Weights of a small GPT-style language model, trained from scratch on English Wikipedia.
Size: 15 layers, width 256, 4 heads of 128 (2 for keys and values), MLP 1536 tanh GELU, vocabulary 3760, 18.8M parameters.
Architecture: LayerNorm before each block, learned positions, biases.
Training: a variant of Muon for these matrices, 1179M tokens, 8996 steps.
Each number is 128 + 24 x the weight over its row's rms, rounded and kept within 0 to 255. Layers, rows and columns count from 0. Numbers have three digits each. The size before them is the row's rms in percent of the matrix's.

# layer 11 MLP down (transposed), 1536x256, rms 0.0975, rows 351-457, columns 64-127
113:126124138144130108150135119142124131077105140119129116155120137159111128126118122129122141174086106142125135114133108134156113133096139112100089153117135131150145144111148101089132160115169116
100:104128129127123134116126152152110092104104145118161130166141127140130088113107135128104124129115121152131151070135111134147127151136085158121100109112087185125126096141145146129126138144076136
111:139166175103150132182100134139146142109083134107111122167146116133110108101114147108111105091134142131139112132152110136130146114073101138133159135133122126131135167110101106086109139138164118
104:097071138109145099153131125129127147104120120152116161126152120170148152115133112103130133156157091140120082126162134118140133144166126114141107136143136122150092120135110155132114131129087181
108:127178156095137134118146093119140164138140136141140118163138146171113095101105150120095129103156144115122109106127134117156119116129114091131094165133141146137181101135136124143190126101137143
105:129159117147144143101136154088112151143145145123126114119105208099163139148142145122174133141198162092120102117117122130085127151079140118103094124141163118102138110088086114110172193128105125
102:139134099149040110112151092127112095159158132114187139142096154134109132152085136144141144120129133126153123124158132112078105110139138176140108170091148094151131137128132144152091126147071142
102:121105130126126102113164157104161136131136095112117144146140157139088106139141104122162164122154118156124137117098121174128115091156157078123180156127134118153150140116109098138146149135196153
097:157035106091117106177105132089128122133161111153129126168146066104087132145141087167139127163132142127135108151129128125141137165150129143102111153124102072121132170096104113111140113157119102
086:162176105101114146102130092161129123157108120114098156124161151108143112122088109127123163128139090106133106099144149162115110088132149103146169103179073115089154122121133117160119101134065155
088:145145090159138150098118141107160139130165148095058110098137123168122110119133091136142120138105173159134081176138145080094123125094107141145148133151096080114115122127123130087124131112065158
109:115174090178128087070131147111141130129144103093084080123099103160132180133106185124127116133157119122143147148074131135112128123105150117182112139123104121081163155128112140137101100127115099
096:112131126111125085124115153135137065133141105117133093137123126160158110141101137172141157137147138131085108151086125157135138114125132156142105142153077131130156129122141112096149105096092100
104:132148153145127135124148124191129139123102150102129140135156140147166144101114103104083124111143157090088140140127178118091159125130145138125124094118108133158091107173161118151110130120100180
106:087128147104108128087119130135111127114119109171119114162083092086136123154170174092116176107107144073124131128091124144109126119112132148185168085151144112123165117176118163134117156134155156
118:132145084137144154120124173138093113164164119141172111143140126118114111152143111130103149122162103125111122120139134141148126163130124173136100151170126109124140132115120124123061140121085124
100:150103159095124089122138130119133104114149116121155149114122147130152156108101114137150128110117157153126106173157142110124151169162097116151122147186122112117125132079135119152143176091124142
100:161128098140171151124140124139097111166111166123069071075130080142123106154130125112134079145176124163125127125116131136124141160117109104135114120090112094132152156122124155125116076145148175
104:133121121124163120122125120146109120130147138173201140102107153156125147129108111148143123130147172101151140148102122115151132118145129159115112142098114125115129108114113133146126139099105123
102:157145081154139079147135141124116083122176157137143180124124148176151110137133157098164166089148161150104130160104147143137123131137137126129079099085114147120122164141164146108075131123157127
105:172105136124116119104134126123103082135103109172114098181118152094125102129125147124144126129110127109131150101118120122175137107129117069124127143109111133160130124109098142099114133145149131
093:144084117084127151125172150175094099168137176137127099116113116132108172162143096141134140112134107105141134149132128155134138091157140115122109156152147130156133100121164134080143175139114135
117:151135061131145105160093132131115138130098123148157096152144154136137128134151163178143083080122201140075117145113130068142096160138141140138146088087141069098163131127109161120112115120110119
113:167136168136181110150087119132130154086186123097147151084120129136121114145158125170082140104176131128121124155137139119132109100125116125123123164128106132126128117121215152091151118129071142
109:142077099148097111179148145125153152140107135111064136149089141148122147113150130115145148146103123098141100101156114153113118177132169113100180125151148097169129123092084129129143116146133128
097:115111111121105165171119101131122197117121153119106134150112152118136122163126151073109129074144162169104106161089106105128099116090165142090099149150129147168127099119123165134094100106210105
088:138107133151137123085138114113124119145145111136121135156151134154094102133136137119118090172132101135121149116144147120089133114153169144124137139159132135129181148141146112152105154130059149
072:110147151134088114096111155085170089114108152122136096145143141127145072114084093130118140116131115161130139135124121139121108117126114106137133149185140176129136114160100095138120105147024081
089:156130101100110151190120131147174165119117137110091120089097117165168123180146120067111137110148131141147117134130114087137107114113100156142080077137147096135114146161138113107121129134218118
102:128076111144133123122132131120088152129117163141136151134158165128149117175166122135138121095128140122162179082150136128096098152111142107141121110151122073105147121135069108163147101148168129
090:046125092152126141099148182110137137137119121096123121162119151128128137129129181130131148123185129187134126149140137134121123120143143107146129134137154086105133082107126150067101119143059134
103:109165132110127164139093120118166168128127126112144173098105142124111117084110128132119159121079110104112120169121143076138122093135090123074143165122163170124147121111166177132091093070183108
107:153107140112149100141129151098132155148127150099153137149152107134121136114125145129134137138160110113122104162103132139147141154123145077086123071090153162094107115070167108160128137121176154
109:116160139116177153146117119133143128109094146128077098124135070120132137149111121147151076138136161151134160137096113105148111155168125130108158164161154101082173115146132131114145117109127095
101:151133119078163149133111136131133145111120138157109126089141143136083130168105125120126130177123167117142156191126147138131104116121147097105077166091089078140151167117085139132126128144151136
093:155106152132133093105141129121107144123153112134094146126163117101148148150156111112117156066168123108144112110147130106099142166141125141134144115105153066120139132155123132142161096165177107
098:099177171099153139122096097144139117160127160095129138155173119180116175130128092176118120141127108158133111167123110088142138114148138105147112122128113113130140139107110116123145154092135100
111:125133103150149146083127076129163154126100125133136094146112143115176135172099135119145147143148116140142114093162099199112165138155116138164176085109169145119105116155101086167174187115070078
092:093133132166175101124127084112105116107110167140132121162104136131144130134155219132135152103116114153143128116127137130116124154108125133073152139107115089161155132116176083117124143106083084
078:141162166098095156158121129118119187121109085083096165120124123124146164127107094149140112066166119151187128146159099121122116154133147146139138127151108157131139133113073145088146121135100112
101:166120116137105136118096062110148099072161118123174145136099125166134182116124102129090160141151140146120107106157085131129107108116137128097112145158133132170139121107161105144103129108158129
099:129114126160111145103127136151134134135128101123103104140133138127133128165104127138139127153097127138107099155115143114170116100114124127143137129158105095175096160091102152126116127118096118
103:104152142117127089137159150103161114121166091094109153145115058135174151115149105160142143129099135099117160116157114182104142135128120108112157123126098129133089132141154092113153121057157155
091:149137148146198123185126137137139150123124139095084093130163134114150158147111156114139099102162145108125138127135131135104125107071120098103114150116079109129115139098132114129152120168154122
107:135165141099125142151131087142119161164150162128108111186136142133095152150116091125106104098099139125120130103140129123123064133116169131048174116146135121159120139129125129135087132138250156
101:121104140152140185162099112110152176132151087140149101091111149150113155113133135138139134101149112159161138128100089154163096140147115108104116134101142137152103142121125137136160105145109147
099:104160128138088128124143205084143113120120132143081096091122155127122139140098070145142139149133135108155164077129157130094170171105127158151122131099117116137081126176136121130142147139061121
097:123118156181149146125117113108159109121143093089127158169114136119140138134136133166106159060163131140109119166153127130121142102150113105157100137121151126140135079125109091122093132072115096
095:113164134138106131115139137114140171133129113124097114131133151085108113136159127122127142134144113131078124122119103161099090130119144110091098134131072122156124086103141128119134120135126138
098:125145107148091130133156091128130126118145122127168118115099161102157095157150083112122160140105155071134119133121100103101111141137145148126133129180159130091134110161116133136134117153144106
107:151159152150124128104137125179138088138083126143169098139125166107128108096153136141125113121119132122122156118176122094098136180121126124139121118106174101128127131168169144156137172155130131
099:086146114134110120100141152098140129104182202121156170135160140106140130138156124185146124132161157166133120135148109078121144133091082113125171124158102126122082134138143135126101109120157120
103:152131133125155107154099147137135084134109108141137114130122162125100103105096119133148099163095112158147132124099130163102091147104097095150154145090146170158128148125159135098120108101109158
096:114142127124108103153114125133097103104083156156123094166129142122132190138137140130108103111172138140095143122114149143166135131088127145126086120118129166128089113154085122134140148123053133
106:141068107111154162159135123147148126180126146158155096104123140149121102114169152114112154095134130180091118085132131116115134119140129129125133157123138102163131098123129145113126162103090145
098:177130144139083139132119128105121153109122147146128192125091121127097130135151127112102129147127119151162105113143168154096172132148130101120095113109124159116113097169116136124121078139096113
093:114140113099143160108096143101094106128141131137098069124142154128138097134128157132111133083117079104116167118101130160080164141142116129159135110144103128132125087131114115143141140140137120
108:119146135113107117154110116126106093146184105076154120160082123127170167142103108095151161119105130166085113085110122154137115143119104117069129172107127131082108120110129129130126120120196164
107:149121150117117147123124144165114111126124101133169134114136142114161134117096134134100119137106127125104074137166107112173155114145153100160089104148129127140112124136196123152109126085160140
104:118159140085104107126103126186169191116103116161140116106149087169108116129112097091094130119148118163114140092147117151111132099140161130115137111128091153098123160114196120093147126098181148
096:130141112137132134089137162150131084152119156119156140091149173063152114109106128132111112105116138154094143123135144117160103139162121145168120119140160130208133135087106120091174118140086128
092:167119100102069137121148115124113117124130154099130132133126122130126112081105126146140152081106108153171136155117139153100107166157115103134097158131158135145155126103126132152129158158073131
109:113152150136152144133127104155133120131152138123159106124124161158152148144067109160100151146160109113141087130138159118158179105164126141164113135174157125121097168114156142171142127095094132
082:107139170106120124127141130140114089122137156125165160098149114129150079156085122121079099093136136106094165135148131136113181117120148137149092129119146086097135121091132176165120097106079111
077:109130098150129127121101160139123139139129125144114129096137121117126130120145130120142140116155129148136125164137108116117084103096114121135137097133143163142138089133136122136129127154117162
109:092120128091136144142158076112129133139144117109135144070145159142137139154146144096106112099112153101112104128126130126144107132160165109166143144181153128157084151189117156119171125122133119
105:123137125170092115106154121168114114141106134125157091142159108096145105140140120096130094087139119132130071115113137111130119141129108150093145162150123119118126111119121147125141149125123150
093:155185140151140123133128143121114122142156110109137104161143146107146133167093154105155114122112170120120165174153152128146154129159154136114116077149159170107124098143138133067115089095135112
108:150139144145105135154154127133153139101130086120119119126115156099145114160148161099092173183125141148137152131132117134140096126101105180207170122122140154154103128129097142112145124107183137
103:107171164096111168126054134122131152128124112107132091140107128133106130092114144160125151141123116122131135084077129086090150111151117158153124122125108158133106150124112149121123091122117097
107:161166115159127156157152104117111127112135110113115135102157146115142136121083115103128114093164127122069128116090154143122125117141151121156175140093116134107112158151087128099122149141169136
105:149099142154158119130122156142128135135180123138115101124124106113103092108102116102163128123090114160124127140164151125116130141135107136129133162123111132161156130183107164125148117157165127
101:165158147108146153126111113111144091149121127133101116110109103147137148146124126121177174132098101142080086077117068146148103120130151124124158158112102139132121135135138093114076133176181109
107:179078085157140091151152137120174172094170139155123115085110126103109111156130119093117104112094122115111140101152108072127115158079128118123124119136056148128121141149109127122128131113123155
101:123163145135129109143114119103060086125139104172147123109107123109110158125155162139091096202161109116186127119130122132129110159141120086115133123150128126131138135117105141134116121103113093
092:124128110119153155093139103127086127107081144089123119107140139144131090122118127126139096108121129126143103141133127188137087153127103122160122106089119124090123163122138139126101106111096109
081:128151136112095136167104128140140108085113130111107157164134103117115143197150136144112135164105140145119137112125121137142089117086157165096116145151146113146055131116132121129130137126048136
101:130119141137152129149156154110137125136075138129147107135155116162146151128134157133152115168185115118114139158102116123114127117140089128144140107110191162112113126108104131132131125164058142
096:101118149162124150114147123150098149133127073124124147138076118130134125075152148125096146129119108071167096119130124144132142152150129115093104128097131152099140141135142169100138127145132146
107:122109102126121131137120153153112081142109107092127158133138127151124123110149109127138110102149165129080082151125134146136138138145110108121176121127149153161145110109120127159095122088115135
105:116083154143141126108135122167117156158107103137132094156153172110104128128129130147103147120109123154177139125108124151160118126092115136157087134073148113132085145128144127136136153139125125
090:157112147123089109152154149115144090139137114121133121133111111145175141128143127137101128131088122124111143096129166107080089122138159165138175137104133122085141167149127147138130148116050108
099:129119112124133140124089112143123085103114138145160072101117173148142115093170149123126110093135146159140148116107114106131123107163146112095173158172122156107135093108161164128098153147108098
107:118095113136122139130149159111111120110127137131165114064117138129096155135131086130149149084120110129154112156105141156146157085085122109156133148108149117118175092128110078111148120151148133
081:155116134138172091139155133136141119087212109101117134100146137134126147104137135117094125142112082140131131093119097098083166110117101135069148127140142122128127136137086104119158137137086074
096:130115150162137074110137176161142139131129098143123164164125142134104119150127107142156120113144092128126104122138133129133164129122167115109107123124140109119182117123162149081148100092053098
107:103129152116072132098126080141115119075087145152110120101155129100150121153115108115119137146134124136116141128118154083121138103134116085143183150087156121142119141145080100112103126098078162
075:122130161073144136132090131120132142111150130155100147161123106099142115122170089098136136138146151132119155101116114152146125150143125131157142130173095129140143115194154160097153123118029109
111:104159138108134138134148123094112157110144077110172119097147155118154130103124148119116141137153098117115155147118143149149158115129147161158092136138175120066163108163142111112092126131127123
108:145073135111123123081096166120099143155115149142103166150074163118181115130154105157117114138175115131149138149133116156126140165142151113134092132166133133098120129128127150110160113121111100
088:125126150141139104143097134117140107187114124100158155122128155156139114118119138136128101135100112101146131195110154112129149152096122139177138130131118130146147131146163161111120150113015125
090:154129143084131164137114110160121125128138102111097154111125174104154114146157143122121134125159131126085119106142118138113092126119128147121110130090098116122153141129142136156152120105150113
100:152140111162087186159098122118131171100155121096159149138148105098092163117101135151127151127126126136127118121117095106160148146133168117118136101129158187159118129106088103156118122130160118
102:157128120116108115087121113143121117135098114080137136124132098075121127110156115079102137132176145121078114131155078064089124114109126109174098170066099131135094093112112122126140121110125142
090:161144168133126137152137148135138096093162130123164085108108143092138131134151119128130139176096175103110152116105112101148156128077138108122095098194133131125096107124128119149160168128107138
101:140098117111083130123116144126107152127134146120149115087080169108175118131109137123127113115103160133149110133090123131112136113115136131120135163132163070127177099131121111118101114110129110
105:098156137148135187114131129116114123129090143092114072138154098096114118107136148157176144131125117107163106152173111152128097127127161140131108148122156089113122088091086127143154163129166129
098:132080106122144084092112112109113106133174119215116106151146114126135138099117148146151162093130120073126125065112137123125070086168134173115113109128154107111145177155146145132115109152115117
091:158125132121186138137098134082118150135138133156119109129153128083124132158157119131121128150099168139148145092105102096093153092117151071174133104131178127139128119093147119136109112096070126
101:155128120114099127163124109119105159091171158122138162105144116163173155089129134147116149109103107139147134154127136084129144158143120121079138131128108073141091127073140153122144099139136157
097:113118139127125126122158119121175103122094116159156102152118119091112187129155145089093109079164151148138124129110123107083093096101176127142187122156071127107144108136122086137146106155137126
108:122068100190092113119132140097113123153120106147118126159134090134154125158092146105116129094107090088111121174144129129115159110106128126096144109077139076148124131126142128092122131146105160
110:120183107124163148132084099158119096171141113177134145080127146121167116108121158134134091096159133102151143115122123123148115161124131130123168158117086165114147102154135122142106138132130095
103:129102132129139141105152091080162091075108099096147126143145118107139148144143143129118102140128130106180130176159135133116126102075145145168146117125161132102130142147133141121061125184156086
107:163091103109162143153145097103114139111099121098153107132101095138085108158131128093142150143139116168125117085159142105170121079118108139151165159149118141103161137119153122158142104138136094
091:111152127131121120116140121084127144165139092154103146135150145087121141121098123171129135125151136175123082100150123138118157109135072174103129122122126120153110162147144116099136145138198176
091:128139115118150141060134135107150125128104136135084096131136092123141137114132117125108111121105138104175136082169095133110133166121106149109127156168095144116089113123084112148128143135135137
# layer 11 MLP up, 1536x256, rms 0.266, rows 352-458, columns 64-127
100:089158126099172073096109128140154145115136121126117064122093086144178071118146117112121156122125137114117105172102134131153100097119104120137109128161113126137149136139136129091149141146135119
110:092135147146133145069123123122125127116199165078117118120139154126126156139114142138128153175149096166122087137127115096102124125119133120135179121106094108130120107127130080122111083153149100
103:164113119155100125203121150138140172124093139085136119128125121134098138089145091132121130127135130133114113109159145130134100153157129132130136125141133178139116136095130142128140105168115084
107:116122075132136116148136115126123139097116169102121151150160106132108139103097142161113136114115163138101166125131095120179122092120119171170132110160109160119125153132144104104112123172137167
101:103087156113099085124135087154161134132110167115145156138157113149126098117099139125080117134111102143105092136120102146107105148157128155120177155132106132129115139175149132159117117138129129
102:125144136132136181120103129130126099111127188130122107120133132106089123143154123195165120129138152137152171109119120151133125155111122103149158133120091124158106075117077101073131131100107141
100:103128097115108169126151102133140150142151127138107111107144101140076143124138112131135079110137139132120127098143138134129125160144121127140124143132061149150134129156128115139136148120118106
100:111138101149123182086121137152137095150143102102124147138083153081127130123145144137129151100175142133130154136143103136153138157088089103095159123149171099131128117098126156151152103162175118
098:113158119150126114115102120122111152082145138177126134170109115185109115134100139163126107116113146108144136130134093137096151123124155134153137110089112171132088123125118129125165124128096154
097:128073113143132149141128077092120139128149137181162152158143145105144138175114146128142101128148137124129152126138139118127143157120185108128163143130110188110151139110153174159106100125106106
104:094148154115116127138084149143103136178111164155140129118126168113128114117126112149158149133126144145122093144127123115137119142155131090115153132118110133116088138127102143118112113124150145
092:131147160109155140113144078153106179156149136146096114071115132074143108115139097132101161113104106120120167118138110076105116135120119120104134113086065122126133134122126146098133120137161122
102:092136134148160151107155063102119112113145141098133163111130136128166128125137138164117149105104078176147140138155107124122097111131117100147142102154134180120102144095132100163099086103120092
102:096114154127139119143131130124175109137119178145149102148100111128108172150136121103151126118135117129133153163126102147139149120101099086122110146142135128135114085134150110128147083147152137
108:110171136134136143132157176118111126105155154173132157089106164140117148124043135140153124092117119152141135153094128105124144120110157147124162096138148121113140126105141109115109132128129097
101:099113104149108108147106164100122152068152129137105142148123126110122131121130147118123118118117128115168167109102099136142101103141142138152094141124136152124128145135119121151115115146117107
100:107123083109127105091110136112137146146122155160142159183144133155115099128136159160109190116108067133092124133120155140102081095150132110107135117133130148139132089113141110174136112131155168
100:106157126141108136113171129113076192098137124108116145082126134122125111142101149133125146092188150130113148134102125095148126098147112157117140133143099118122176193176108087127140130106111107
090:104133132112156106124139148103154149152115111139158117098127079088130151110102119082136096101105116110113139092107098080113131138160105126130099125157086091120089096173121139104123137127142120
104:142104121086125121116092130135163144121179150115116130107139107093128190154143135099124091109086129104095149109127112121134122166106134141144127095150146111116083151162111122150113175116117091
094:144186155149182080122125137102165135183130094102131115157162128144130139115144100139152093158126168127099140134107107172114132171091103162089162128117134106104124132123085124210144137138086170
112:131134137163135144141109148118159108123145122148129181130108134155169149106140153165097162100163143125144116134149139109106135167116135180159129130144141119125133099118131172148105160135151154
103:084133125115150141163138126138140069142122145117114126158130076128115142124142108126128104136123093134126147124135118145134130118123192121148142101099128123120107092094135169116111152100167103
105:117147157121113131149093156100146104132180120160143107110108124155104129139135118102084089166118124111146138114123153105125168138135143166147117152145094144091145140097156146123115115127145112
093:168144117154137143108117121090144110151144157104153179153121121110077131099138136171121173130134166087140170102120149139151148130159144138139107128111118097116110112150121089129119134115117105
093:125166163159113135152137121095154123133122145122126135178115135106156138118108181112122147145142082098144124133095163131128176171104107180130131105134113123121128091110151109139184106142107109
096:166154127136117102108162121123156142122159162142130176142155157105142131150125125164118107125121149155144103119210184136105119178123132105124136123136136107125155163114129135136215157132167119
094:119114092102106167111136086114144188099132172121094132118147141063091139129106157129150088137121110130111143172107159086129096136093191135165140167099089125094128105118076141127115120130166143
108:095162137112141106082105170108139123171082117131099173125146121123103105143097145140097099173097131120154156169106109107143127142130114183085160139135166098129125113106169060078124144107147131
098:156136098139105113139096095185159108143147150168136127055139143109113108111149149144109129103113161110149113107098138156153107120099119164134135185119107180138124149181156160115114154116101119
096:150087123105147109127155127126163093147160120167084108148138133119142098160132116145083108097138137117114106132172076138111097129141133158145113149146109155100141093108143119162101145144112112
105:104086124152104114134118106153191120112154122134169115131178145120119156117154141122122129142156116123168128115135143139122115124117181103112142126128135127079129105158142118132106083152164134
104:126185178094139134102122086108126128141091130107138118148093108158106096130079106104126131130160101140148125116124110118116151146129128107141052118116139111137157125123119132123125150145126120
100:130117117123144114134123117117079158165152094164103170147130125135123156144156116110152134149207147139103142113130145142113109122103128123133147138082123122082126161152124085108152156127144131
095:133114146138149173194116107125164112140115173118145082146097140092042109105113120116111088154126109154134101148117106156154129112147132113132130123140125165138107137105110110111117167124103129
101:150187115163109139142118128135144118136119132137125110151128108163103116110138195131103131082145146096096125158124096160106137122103129182135116120161130121160110137157105139149099164146098114
103:108128107104187141139160087143133139133112132138095126125123153130139155110134110172144109094131111127127118139091149098111108123117164171157161117134136118146117115121146135132118178106116077
093:088126101112135137148151139136155101109135117108067133119124152095130118125088069129125156134113131119124126109161156145121131148102123090145117133110160153094086095173162157132139107140112113
097:126116102149136125123174137087139093151164148155139136113113144143130102118134142119127112127129168121128126086106136155111119119149100101151120145109134087085136157111136118147150164104115141
098:090135135091096111124149140117145119074109133149111153186147119091138111129126105137124125090105162121107115100125106137158158124144144157169144145131105148118117124177133135115120087162150155
097:131124096124117150185184112130120151153136151142150135149163137131130086123122137142131126128152128159099146116143100179083123132154140126155087118115178157143166120151142160142091092141122090
104:192089128152161109112161141130143112115134145117176187133080136060127124158155125090107080113141117091129110125119147094145155211116135141130115118170104170127146146120138133122126137141141131
098:121143106075093131114148138143118143127124108143153085130056150125126065109121134126121094128100118120118123147117141097155119149121142144117115115156153144111173147125091094163089157135144143
104:131112137125131108153076130152120140096133142137125157137143139118123163159134158122167111108106123129132134077146088127112139137122096125147129143144115136137078068134131101114117138136138142
101:118153104150165114111134157133117138097120147125074119140165176135126161131136080118118117164136155141128124129194168172105144135128078134155123087152083160138152129133138079134135141139119097
098:146109099126131136127116114170113149115130107101158166135172133112137115100134117138143123141107132123090102115127117129160103121115117115114186134096093126171113083102082121115102126105145131
099:148149109130163075169151101175096124126140101112127156130169143123099106080163151117176112136103079122141102127121143113112148123157134145115100132143133134157108134151110148120131118114111158
100:171104097136133095147145091146097078109147137133143117148158135109139104162099120100101109114156105139101096165131137103123162151084171133138090128157142118085086150134129132139133086152135072
097:159164133107117147132143166110126117111099099139141143137114113142092127108173129132137068144121140132137114115127097100164129155136103132141134139117148117168148093125098059155127122106124133
105:148104144095130112118139163107091109159123123078123161133140098130119161135071089159153118097142137133110101131114106140132125094137100147168087124116126140113163112087137141104176162152114111
098:143135103108118130129135140157095158156098109182137105161126130118115117115149101074104142069137150087114120129102130136118086138109112150169107106081158126126097148112121101118166119107118141
100:114147101130161137117111104128158127115169132095120103149154086134088145137146137140086133102114081109132127180129109133143087126151131119127122118172130149116105109094154149092142100151125142
099:115146090117140151106122150124152161154136157178097148138126133129094101122157128179117184144096160115098198144157133130057123134139122109107136148144120162099145119115135136149159123139115109
101:109110157172157130131121142119133087131103145124129133161125160098119171145154171160121137138097174093084084129142116153140140108134129150160136132179161112121115175171134158135129139146111133
099:144125104167154098139111111116137163156112127165130095126095126186141079089149137152141069103156100136148121174129089174140103091141130158128115121086120101109118125117174113141128162123115147
100:100164127123052133122146141162142117158075107151118196122152128153134115159134130176092129163134115106130134148126131128131108135087102115137094114103137115107134107116118080144128171130146160
100:157124098078106088096112160112110125142132119147134166136153135140131123098151137135169134102172151143138144098139151155149128140117187140118074117155115130132173181155124121108139131142116121
106:092115115126115121160138130112088126129085174146111135100143101125142189141091146167127139103116087135123137139155109133104127126154097128164143181135113127111127115111124090149156106092144124
103:155164159125120103174129149120188150159115108119119161124142107141133103163134126115142164125168173137106114133094122133137127109109128121147138083107076133126129167092104104150101137129112113
097:125132123148149095109145131121134115147111104182163078152113103110079159104094134131101117145143140079153109135108156131061139117160161153107123137121121135109090090145159131108125131148098109
095:117081125161075115115127125139133126111139156193105145148150093127084108150153090110103118130164101131090137142132090113117133144179149167168088136137091108108120168107169159124115079100099145
101:132101118132114159139113166122135138142117109178135134105115104080125200118169113162136116120137152129143143107165110119116110151125155150149128090155123158122098110143084132126086098124118141
097:128112071098109077153147104128166125133142156143081145143118131118138133170139155148136148155115102138158089136122095091120088112083134110107137127158100157138128141115115123118146100116103141
101:183129112153088106143147114118113111109142121129112108136129128131123140143112163116174118167129162100168130114124116124149155167129141152163105161128141106125078099126130140065115123164154117
104:140115160121177173135123148139135150120139165139120147153136108132123100147106074121131097128126108132072206130099116150171105154136102124077137163151142097150166128136153087148108118093130154
102:163100139149111139158078128118113131116095150134109203130110137147114127138129124136154142135128133139124113116159104147141107141139113113163137161120151110087135133152169123113133115132113118
090:119141157104167100138109114122119123161162112125121108115132134106165139122107136124069155098139126138148123114157110129107111123148117126131154170143146093155140118126140164145173126129101114
106:126122119147081157182127161092128089128141173135120142117148089140140126107152116122103105111111133104117113127133139130135064148089102149189154154114108116171137131153124135130111136102168130
100:134135137090123116122104093128142122110113110120093127128130116145157152094106138188165127130160114121137155121125135117157114135143154098108131108144104157158136120105143127142111119130103135
099:103126131183159164128116128145134163118135149124103104136132098137163100053156125106137119118110153130133101118135162112132117148091117120139123143145097127092130134127134147158156157097117138
102:111141073126142160086121114109135110136125095109113130156110147135136135058115090133107110097186110144136134146155136086131140131110152109153152119140151089124124159134065108128125118125121116
101:117099118105117107123114130118145163097158129151129140116126118120128141119153149145095133203131093124138118143117141074120098128111143136162155109134163160118111136133141128127171170128131138
105:150123097141140112113125119155098092157120202114110135138125111159108175154096130135110163112145105147107106137167125144081103126117139139127117121085152144091094127138135143112123172150116137
103:124110142157124139158127115128165136103157150091094084110058121138128147114148184160130080149130146137126116148102095126117129135147127124105148138106104137120075140137112100109134157118146122
098:133111159143139110163108114102173151125110098112132120138093175146119127138132136136120143126114135117127171141108176118134173161168150160155142114120133113125059137135122122137141151118142174
094:131113123081192112126158141102103098119121090144114091143130143130110143082080112116111138106080175128124150126164104155139104132138121140133160116124139175152140177136112139087153161140113166
102:110099160173108102112181145138173135150138106121103137095103131161127124129087098092168118127127125133109129105162153168127142124152186100081123099136097125144115143137169134161136106106149105
092:148152134176115167126150120141094088195132150106089096155109129110118154110117147132080120123136137108116107122150143115151098086139169140143107119137149107108118093157116147116083133117120103
104:109094137118119090113156107129173143144144147152116124134119119105091154124140124120123108153127117101158093131135132137115088140083154128144126126132077126055107135129128081107139143195115121
103:152130159127129124120129115101110163123139151140126135138128149114139124145171106155125116164139102130096156105145097118101132137135127111085115121119073107115090116159143106101115162155110099
099:115121156100143174113096097162145144144134137126145109148118142170133137152104106147135142122126115133102109106114165157118096125116125103116127111140087128156127107089094144124112114113088167
099:113132135157110123123155124118148152131139097148158122143156110078084125132095089160120123115146120097068078123155163121091116135113145126150133111098143116129081127155128132108142132121124136
105:170112127099139122122123112146136106111147135128107126120191139142127135159136158108131087137114108157144107172109133121079145160122100106147112098091121121148096117132130143105094116091155129
092:134099111139096123125142123129134104126148170140113194116152076134173117118134145108169145117099148159136142123099116080139132162142165110105074103094171111125139130137131135139119133157100140
096:106128135106125103151090112112161141142114112161101144161110095121170141134092106163113115151150136136117160119087163126111088107061126107080146116120123141097092119121139076153116111139106174
109:132201129118079149087115152114109125128153135101099115152099141119141143119141142103146137128139144112104147088115125128142139179134139173115154126138091181119169131146130105152147132138134145
097:165114129162124158129142154130131160150140124068133132110119178163142120131125114175118151105123109121176139111135145088050100142116154098061126140103107139143128145106109116147109131136115125
103:148128123079152164120118138085167142148123107128141132119124160134137111116121109086140095130142128155174104122142104139120157172124129126142176114123134106136138146160153146127102102134090115
103:116126122103141130082118146124186121132143098117120141113124133149155122159144153111117149075109176111095110134115163127151148096123129138143115117123121135155136119130104098122104164214153163
101:110118166108108141133136164119160125155124082169067151145166155138083121123151147117187137141139125142114124136147126154099153097124087136105143151141103119114101142126100115112152117159099158
093:146162093137118138097177136133145139173147120162125101161112074102128133126092166132136142072114112119131112140110150166142112171137100084159095094124106118125121143136134114148110107144114171
101:133118124148127150096102138116163123133134106130168101144112155128108163122133133116116091106081129114144118136125091174156129151159151123157143101116105101114156110152143127061160093148165111
098:214139112073083083128122153094123128131159165129104100124125143146140109110112171147161136140147119140108138085112144150121123179116102148108139136152134158154165102146145170113150132163120121
095:129084127108138081124141134095139151140105137153102138146134122164093136157126129158181124109107122161084128121130145133104123135159130140134173139095094110065145134134148152081124119160115120
101:123128158112150136134108125106097134100135108115110134105107153134110163103166127143128131146073105115148118116135152080134154122097083150113111098137113135140121119138117134100133162076130141
103:155108136132149144128138155153100127178124122080112239131156148079156080123102152130136087140157172115150148143120147168128131111150099139095111087132093137121139106100129135129101119101146108
093:156147169142105124126149085150144124121075170147109146153088089133137131151127199114112148148135131165092124134161111118139139090126116159117107108120149159108130124151144132126128191117140135
099:131118182095175145131094139175123097081126125138157153151087108126141155162139136119137102090103115099114146144160139116140126149136092103061131116106107131094124116180065132133100125164109152
100:113147127142116144109125139138121160139075149137105140131085088130088109155121111176158104097102083115135095111187142148109059153109132129163104154155127122139155136139123142155120123115084143
094:121115125143080117189131106123101078175113132143136107119130107135177125117097145103105131154130094139144138119140164112118098109130125100127136152081122168096110173114143127121133154120106115
105:111139154129105137137089108119147148138152133122113131188151127076151168147124106140167157148138136104148081128110149096119143153144157126096122165147112129112131114069188088140104106130164156
102:105155166115057116137124156110123090156100130104165131122134147129164148118115112150164116148124132167125130116140125090119176114138155141156095131183161144073138160148133132090112117092128137
102:129112130116160141083116135122164081167135112119161106143145125145108126097164124101151139115120105093159133147085118104126114112136107128119089103131172113103123143114144129136158143139157073
104:163144109152113110082121168132103153124145198143128139146154130103148143099149158170114099107135151135110115157096147109138144168098180118103171095107152172116116138112122137149124106125133144
095:128118065135102169122137132143136164126125165138149122097118105119155114143086117125132149127145057136135096091132129061114117171106164116139156128140149136096103123112179130104124113129122086
090:150110138100151094146187163123098133118111121155113120139118107183126155116154171182116122176122128136095125135136125125113157119161122140136147147110122128147097114098144150129170166084136095
104:130128117147185157158100159144178091117142127163126171092107128143117158133135157126101088064159089136143160117088131145123156116141136121185145154180114130087125144112150139181156145136125126